config.yaml
n_layer: 8
d_model: 96
n_head: 3
n_kv_head: 3
head_dim: 32
d_mlp: 256
vocab_size: 8192
activation: "swiglu"
norm: "rmsnorm"
norm_place: "pre"
norm_eps: 1e-05
positions: "rope"
rope_base: 10000.0
rope_fraction: 1.0
qk_norm: false
attn_scale: 0.177
bias: "none"
tie_embeddings: false
parallel_block: false
init: "trunc"
init_std_qkv: 0.0379
init_std_o: 0.0
init_std_up: 0.0379
init_std_down: 0.0
optimizer: "soap_variant"
lr: 0.0064
lr_mult_up: 0.766
beta1: 0.95
beta2: 0.98
lr_head: 0.00822
grad_clip: 0.5
warmup_steps: 200
schedule: "wsd"
decay_fraction: 0.756
decay_shape: "pow"
final_lr_fraction: 0.02
batch_tokens: 32768
seq_len: 512
doc_mask: true
train_tokens: 159100000
steps: 4856
dataset: "wikipedia_en"
Each number is 128 + 32 x the weight over the matrix's rms, rounded and kept within 0 to 255. Layers, rows and columns count from 0.

# layer 2 MLP down, 96x256, rms 0.183, rows 54-78, columns 0-127
[[117 171 127 153 164 103 199 124 162 226 168 174 118 129  97 143 160 107 101 103 128 107 101 106 177 125 165 107  95 150 155 196 120 171 151 114 151 140 102 161 127 149 124 155 137 137 141 111 201 146 149 215 116  78 151 102 149 133 165 175 112 150 111 113 141 119 119 123 115 107 138 121 149 120 104 170 139 144 124 142 127 129 160 135 101 155 116 119  89 124  76 152  81  86 138 177 125 131 141  78  50  99  99 146 145  86 156 118 158 142 150 116 131 146  84 130 130 132 159  75 195 138 139 109  70 139  79  91]
 [126 166  92 111 130 170 160  88 143 135 152 129 170  80 145 122 102 146 108 150 107 131 151 111 169 123 165 161 166 118 119  76 122 140 120 131 100 156 119  94 123 128 153 145 151 150 137 107  45 173  95 123 126 100 107 147 181 139 132 114 102  60  96 120 141 120 148 166 111 137 149 146 187  87 117 174  84 122 156 151 123 132 143 177 104 142 115 114 148 161 164 128 149 172 147 148 157 104 138 140 138 138 108 122 191 107 114 148 109 142 127 139  88 122 142 111  88 164 132 123 100 163  90 109 191 143 123 119]
 [147 134 122 137 145 120 133 116 110 126 142 163 158  97  56 139 140 153 159 163 140  87 120 142  78 132 152  72 115 141  95 135 145 159 101 132 132 141 177 230 110 157 105 179 158 154 109 170 155 104 186 208 109 117 101 121  31 112 157 131  72 153 208 151  92 136 155  91 116 116 113  69 100 119 115 138 105 117 190 130 122  83 170 138 125 185 163  92 196  94  88 146 116 127 174  93 151 125 119 131 167 141 122 125 118 107 206 119 137 153  62  82  97 134 143 139 134 146 157 103 149 137  90 157 105 198 101 135]
 [186 191 153 104 143 204 129 192 159  80 117  93 163 163 147  82 179 138 145 132 130 109 140 189 135 135 108 106 174 107 139 118 120 148 138 111  53 102  67 150 197 197  92  87 124 161  75 101 114 173 169 141 177 161 139 108 170  88 178 142 150 117  84 105 152 110 179 126  84 159 115 117 103  99 181 186  70 105  46 163 148 161 120 173 114 193 188 167 120 119 139 188 144 138 114 153 136 117 161 146 196 104 116  98 120 117 215  65 126 143 197 153   6 128 156 133 189 126 103 117  28 166 139 166 122 190 147 153]
 [116 128 135 144 147 120 168 138  98 135 119  88 137 114 131  83 146 167 121  96 145 104  97 101 153 107  82  66 152 121 122  98 103 121 102 149 135 124 103  80 114 114 118 156 125  96  99 135 120 130  93 135  91  71 126 181 143 173 149 101 130  90 215 124 142 147 135 115  96 126 122 129 104 105  80 140 145 136  52 191 143 171  95 102 176 121 182 168 149 121 149 131 152 111 128  96  46 163 125 135  26  70 131  75 134 134 148  81 140 154 154 152 115 140 159 184 148  84 160 174 134 141 131 175 128  96 172 168]
 [166 145 138 104 115  97 150 157 139  97 115 101 128 161 108 154 120 170 113 169 123 176  99 134 124 146 142 111 155 118 142 121  75 116 158 114 127 150 113 118 134  92 195 159 150 129 103  94 140 121 111 189 104 185 144 148 130  93 184 155 122 135 151 107 132 165 117 117 109 139 115 107 108 128 104  46  90 118 118 119 171  73 136 144 138 172 124 140 131 122 123 147 128 150 138 111 152 115 145 158 190  86 111 125 191 148 161 133  90 135 136 136 146 219 121 135  76 111  93 129 125 123 159 149  97  35 167 102]
 [154 168 156 161 120 153 101  98 139 129 187  93 100 111 127 168 161  76  94  79 143 105 152  72 165 175 164 146 143 154 176 125 138 200 111 137 124 125 121 138 199 177 129 167 137 120 160 156  99 174 144 124 124  95 150 177 120 154 119 101 147 165 164 126  90 121 133 134 145 147 132 144 104 103 110  84 138 112  57 109 125 143  76 113  88 137  94 118 146 106  79 172 123 113 163 130  94 161 117 139 158 125 118 132  99 111  79 140 103 149 161  83 123 174 167 193 115 140  98 118 116 197 180 152 156 137 141 129]
 [158  73  74 173 196  99  72 110 171 131 118  86 128  97 116 107 166 122  81 170  88 121 139 125 146 100 178 103 110 104 126 179 178  97  58  89 141  91 128  61 122 184 128 104  92 158  85 127 138  91 135 128 141 159  91 150 115 104 148 133 138 199 119 121 111 147 129 134 163 160 179 159 128 179 100  87  98 127 122 147  91 173 140 114  63  75 173 150 135 139 138 167 134 116 154 128 180  96 141 134 100 196 144 147 156 107 136 143 209 103 126 151 106 120 156 166 117 141 166  76 118  76 137  97  86  90 146 128]
 [122  97  66 153 147 147  94 131 156  76 121 144  91  92 146 106 136 126 163 113 151 106 142 128 123 135 180  96 113 132 109 136 182  98 102 168 145 118 119 135 111 116  92 110 147  97 147  85 123 107 127 114 142 134 163 119  73 171  94 174 167 149 154 112  86 143 154 161 164 146  89  58 157 125 146  82 137 151 100 157 116 124 178 119 108 132  98  74 139 176  84 208 136 112 207  98 113 122 232 154 106 117 150 141 126 144 116 128 117 130 173 156 157 151  89  90  88 165 189 163 123  71  89 121 199 145 170 112]
 [150 139 110 128 110 110 148 108  90  89 145 187  95 105 199 140  74 117 140  80 129 129 177 125 140 144 145 168 106 147  92 131 116  69 114  99 176 117  61 143 114 107 124 133 124 155 148 185  87  65 144 154 112  98 151  88 174 105 148  86 126 102 141 155 136 189 172 162 135 108 165  99  99 130 182 134 119 128 157 179 118  87 110  88 185 156 196 148 149  93  93 161 104 118 102 113 102 115 147 135 105 120  63 175 157 150 137 122 173 191 110 156 168 168 122 145 100 129 139 172 121  76 193 187 119 136 176 129]
 [ 66 139 193  33 113 133 130  33 119  72  83 138 158  87 140 144 115  98 116  91 125 160 238 169 116 123 136  99  70  34 103 146  96 146  97 148  84 103  53 186 142 132  94 182 109 141  99 127 131 141 125 136 158 157 184 147 129  64 212  74 136 117 112  45 150 134 169 155 103 209 100  56  70 104 142 142  91 139 201 122 186  74 200 131  85 177 119 171 150 105 138 156  74 212  73 133 157  82  54 189 225 124 134 178 117 135 143 152 147 104  90 118 203 111  71 159 172  73 163 115 129 208  73  98 159 226 201 150]
 [ 98 127 148 106 154  99 125 102 179 147 159 124  70 152 200 118 145 145 151  87 159 105 123 122 143 178 112 181 137 118 144 134 135 114 136 109 147 137 167 119 132 141 116 114 112 155 154 146 128 116 156 145 184  78  83  94 152 160 148 109 106 137 124 126 144 132  96 151 141  75 105 112 129  67 144 126 138 152 126 151 122 144 103 134 172 159 154 145 161  75 150 118 198 136  98 111 139 111  94 135  93 114 133 158 184 112 140  63 121 163 151 111 135 211 112 138 128 124  93 104 127 116 161 181 108 180 139  84]
 [106 129 122 151 145 189 124 128 126 175 148  93 109 135 161 149 157  85 127 101 134 102 100 178  98 143 137 122 207 172 202 151 170 143  99  97  45 186 191 148 109  68  96 152 143  91  98  92 211 170  76 111  66 107 116 137 119 131 197 178 124 125 128 160 134 135 127  51 122 104  71 121 121 135 171 174 133 140 154 186 114 101 135 100 118 157 139  90 202 171 132 133 154 154 184 125 126 139 121 115  89 181  77 148 116 115 108 113 130 139 187 145 120 127 153 170 106 146  92 126 122  99  75 124 176 125 117 103]
 [145 143 105 152 153 134 153 163 147 107  93  55 139 120 139 123  77 199 116 135 174 167 181 161 129 161  95 186 169  97 129 151  60 120  56  81 130 135  66 114 108  87 125 154  70 181 120 126 145 134 124 124 104  97 160 129 139  62 166 109 139 175 125 123  89  99 164 134 139 114 173 135 141 141 142 163 196 186 173 136 161  70  88 146 170 211 147 149 167 107 123 198  79 147 168 103 125 208 112 133  60 132 114  93 103 105 180 134 149 137  94 120 165 163 153  62 134 152 162 172 132 164 162 172 110 106 175 162]
 [113 151 123 119 152 156 147 148 134 154 132 135 176 131 164 133 167 148  90 130  97 141 131 149 161 122 171  53  79 124  85 136  77 136 176 135 132 126 119  82  80 128 103 118 141 129 153 135 104  87 118 120 104 132 161 150 118 118 126 138 127 118 114 116 130 142 140 109  97 138 157 107  46  97 144 188 192 130 164 113  81 138 168 129 133 151 105 164 121 145  94 114 138  67 138 117 114 154 140 182 144 192 117  52 112 214  82  96 162 155  85  74 131 147 135 108 149  69 132 154 140 181 125  85  86 142 186  94]
 [128 122 107 192  79 126 110 111 120  71 125 131 116 113 139 134 112 163 102 133 121  85  85 117 104 120 132 124 119 163 172  88  62 130 136  99 144 142 128 103 121 149 153  88 149 182 129 107 111  87 135 124 114  95 112 113 156 108 143  90 139 104 100 128 120 154 153 159 126 116 172 118 128 142  95 133  83 200 124 160 154 135 141 138 131 146 105 156 129 141 145 151  82 165 160 130  53 181 138 168 186 168 147 149 168 122 123  99  79 141 173 148  96 134 146  92 133  89 112 152  69 161 137 108 136 161 152 150]
 [158 159 136 172 120 104 135 187  83 115 133  84 148 135 112 163 149 132  63 115 102 149 105  96 116 153 132 111  89  99 174  99  73 135 136 184 195 167 135 144 137 132 132 111  80  86 117 127 106 127 172  85  99 131  44 128  86 100 148 135 110  97 132 171 119  86 127 153 149 166 219 153 100 107 139  98  84 125  75  68  98  93 164  88 102 136 154 137 142 149  81 169  99 149 138  78 123 103 157  99 179 130 153  95 140 165 113 249 147 103 171 113 184 135 159 126 141 152 120 106 160 191 141 144 143 124 172 106]
 [127 140 180  98 147 138 177 146 100 132 131 130  94 114  99 145 115  95  71  57 179  97 118 132 154 116 134 169 104 112 123 138 193  99 190 155 100 118 131 149 175 137  98 153 183 141 125 111 117 126 119 123 125 192  98 157 135 166 112 181  66 170 141 111 103 153 116  67 100  91  97  74 132 105  65  59 153 132  70 114 139 191 100 134 170 117 154 160 132 113 117 112 120  92 135  86 124 183  64  99 127 114 128 112  78 111 160 142 109 137 150 166 124  92  62 121  90 145 151 160 110  90 151 165 137 115 114 161]
 [163 173 145 130 112 146 115 160 154 126 146  87  93 141 126  59  70  74 109 144  99 153 152 175 101 149 157 106 148 118 142 143 121 127 131 144 125 129 146 126  82 150 105 149 163 176  85 158 160  81 113 134 208 103 143 111 147 104 195  79 161  93 171 109 129 165 141 148 183 137  94 126 132 120 138 134 103 113  50 140 125 120 115 162  81 128 157 136 169  52 149 108 176 114 114 175 168 119 137  86  72 161 170 155 129 118 117 121 102 100 109 191 126 183 119 137 143 135 104 115  68  94 141 137 163 100 113 203]
 [ 90  78 116 173 145 118 101 113 105 137 132  75 105 162 114 116 203  83 127 134 156 103 131 120 116 119 147 157 135 136 125  92 192 123  78 130 111  86  76 126 183 123  88 123 144 145 107 109 148 124  86  90 165  96 114 182 113 129  99 134 103 140 163 164  95 127 151  89 184 152 192  86 105 121 122 136 169 109 120 103 151 222  91 119 146 196 149  97 148  96  79 104 139 101 162 174 121 122 130 137  77 185 146 178 176  70 209 111 121  69 142 124 125 125 117 140 113 124 156 151 178 102 169 150 151 115 125 132]
 [119 154 106  58 141 163 123 177 106  98 159  98 135 110 130 147 146 132 129  94 120  85 126 225  87 159 174 102 110 123 154 124 145  46  54  64 109 132 140 181 143  92 184  70  94 145 122  95 135 152 130 140 149 161 107  92  67 155 129 158 108  88 150 149  49 147 111 104 135 133 112  95 150 138 152 132 114 112 133  90 133 159 142 152 143 132 130 107  75 134 154  72  91 153 113 109  83  67  59 121  67 153 141 181  77 154 190 144 107 104 138 143 171 162 136  83 117 134 164 124 133 117  52 157 166 148 115 128]
 [166 105 130 176 137 177 151 173 129 177 101 126 139 153 117 143 116 125 120  71 161 111 139 130 141 177  97 134 151 111 136 209 186  82 161 117  91 153 117 152 101 208 143 120 134 133 136 165 119 107 132 153 135 135  96 164 181 109  79 149 122 171 166 141 143 171 102 153 110 118  78  50 129 121 166 108  96  91 167  80 108 150 122  81 117 171 139 152 100  89 137 157 132 109  98 140  94 130 145 104 119  56  99 117 161  76 181 126 134 157 140 135  64 120 131 109  94 127 134 193  69 101 113 136 140 144 131 105]
 [ 87 146 118 143 153 110 112 163 132 172 128 120 124 199  94 126 134 170 178 156 111 122 166 119 177 149  98 148 138 139 134 149 102 115 115 196 141 142 133 124 105 122 136  99 119 138 157 136 144 175 126 161 147  70 129  79 133 146 115 171 136 133 133 139 136 118  97  73 120 111 168  94  98 149 109 145 104 137 160 164 126 133 155 103 108 133  63 109 114  81 132 170 114 127  82  94 171 180  86 101 149 109 104 106 106 138 131 144 119 113 137 167 107 103 140 101 126  53  95 132 158  73 123 113 172 102 141 111]
 [ 88 160 161 144 134  56 151 108 160 158 150 138 127 105 134 153  99  87 138 163 142 171 112 105 153 109  98 164 112 122 153 193 147 112 110 162 120 124 100 167 205 159 153 115 110  59 213  95 179 157 222 171  93 109  91 137 159 140 156 154  98 153 131 173 170 125 110 151 173  79 122 160 131 118  98 144 121  80 129 147  58 149 128 101 158 106 189 118 147 105 156  99 165 134 126 147  97  91  83  65 117 121 155  99 154 117 161 148 111  70 171  70 159 172 153  76 146 126 161 127 103  68 114 175 112 100 114 132]
 [139 128 127 113 140 149 122 145 121 133 152 194  73 149 143 149 177 136 124  85 183 134 137 134 159 178 115 126 163 141 108 140 114  81 170 148 154 100 134 142 155 107 109 124 112 116 141 128 121 123 132 156  99 115  76 149 177 131 143 152 128 139 127 128 127 152 117 159 139 170 159 134  79 159  92  94 161 122 145 140  98  89 107 152 140 146 133 159 124 125 124 133 106 116 125 145 110 108 137 198 109 103 121 119 135  98 186 161  94 162 145 119 146  90  95  89 100 127 148 107 133  95 178 177 121 137 132 151]]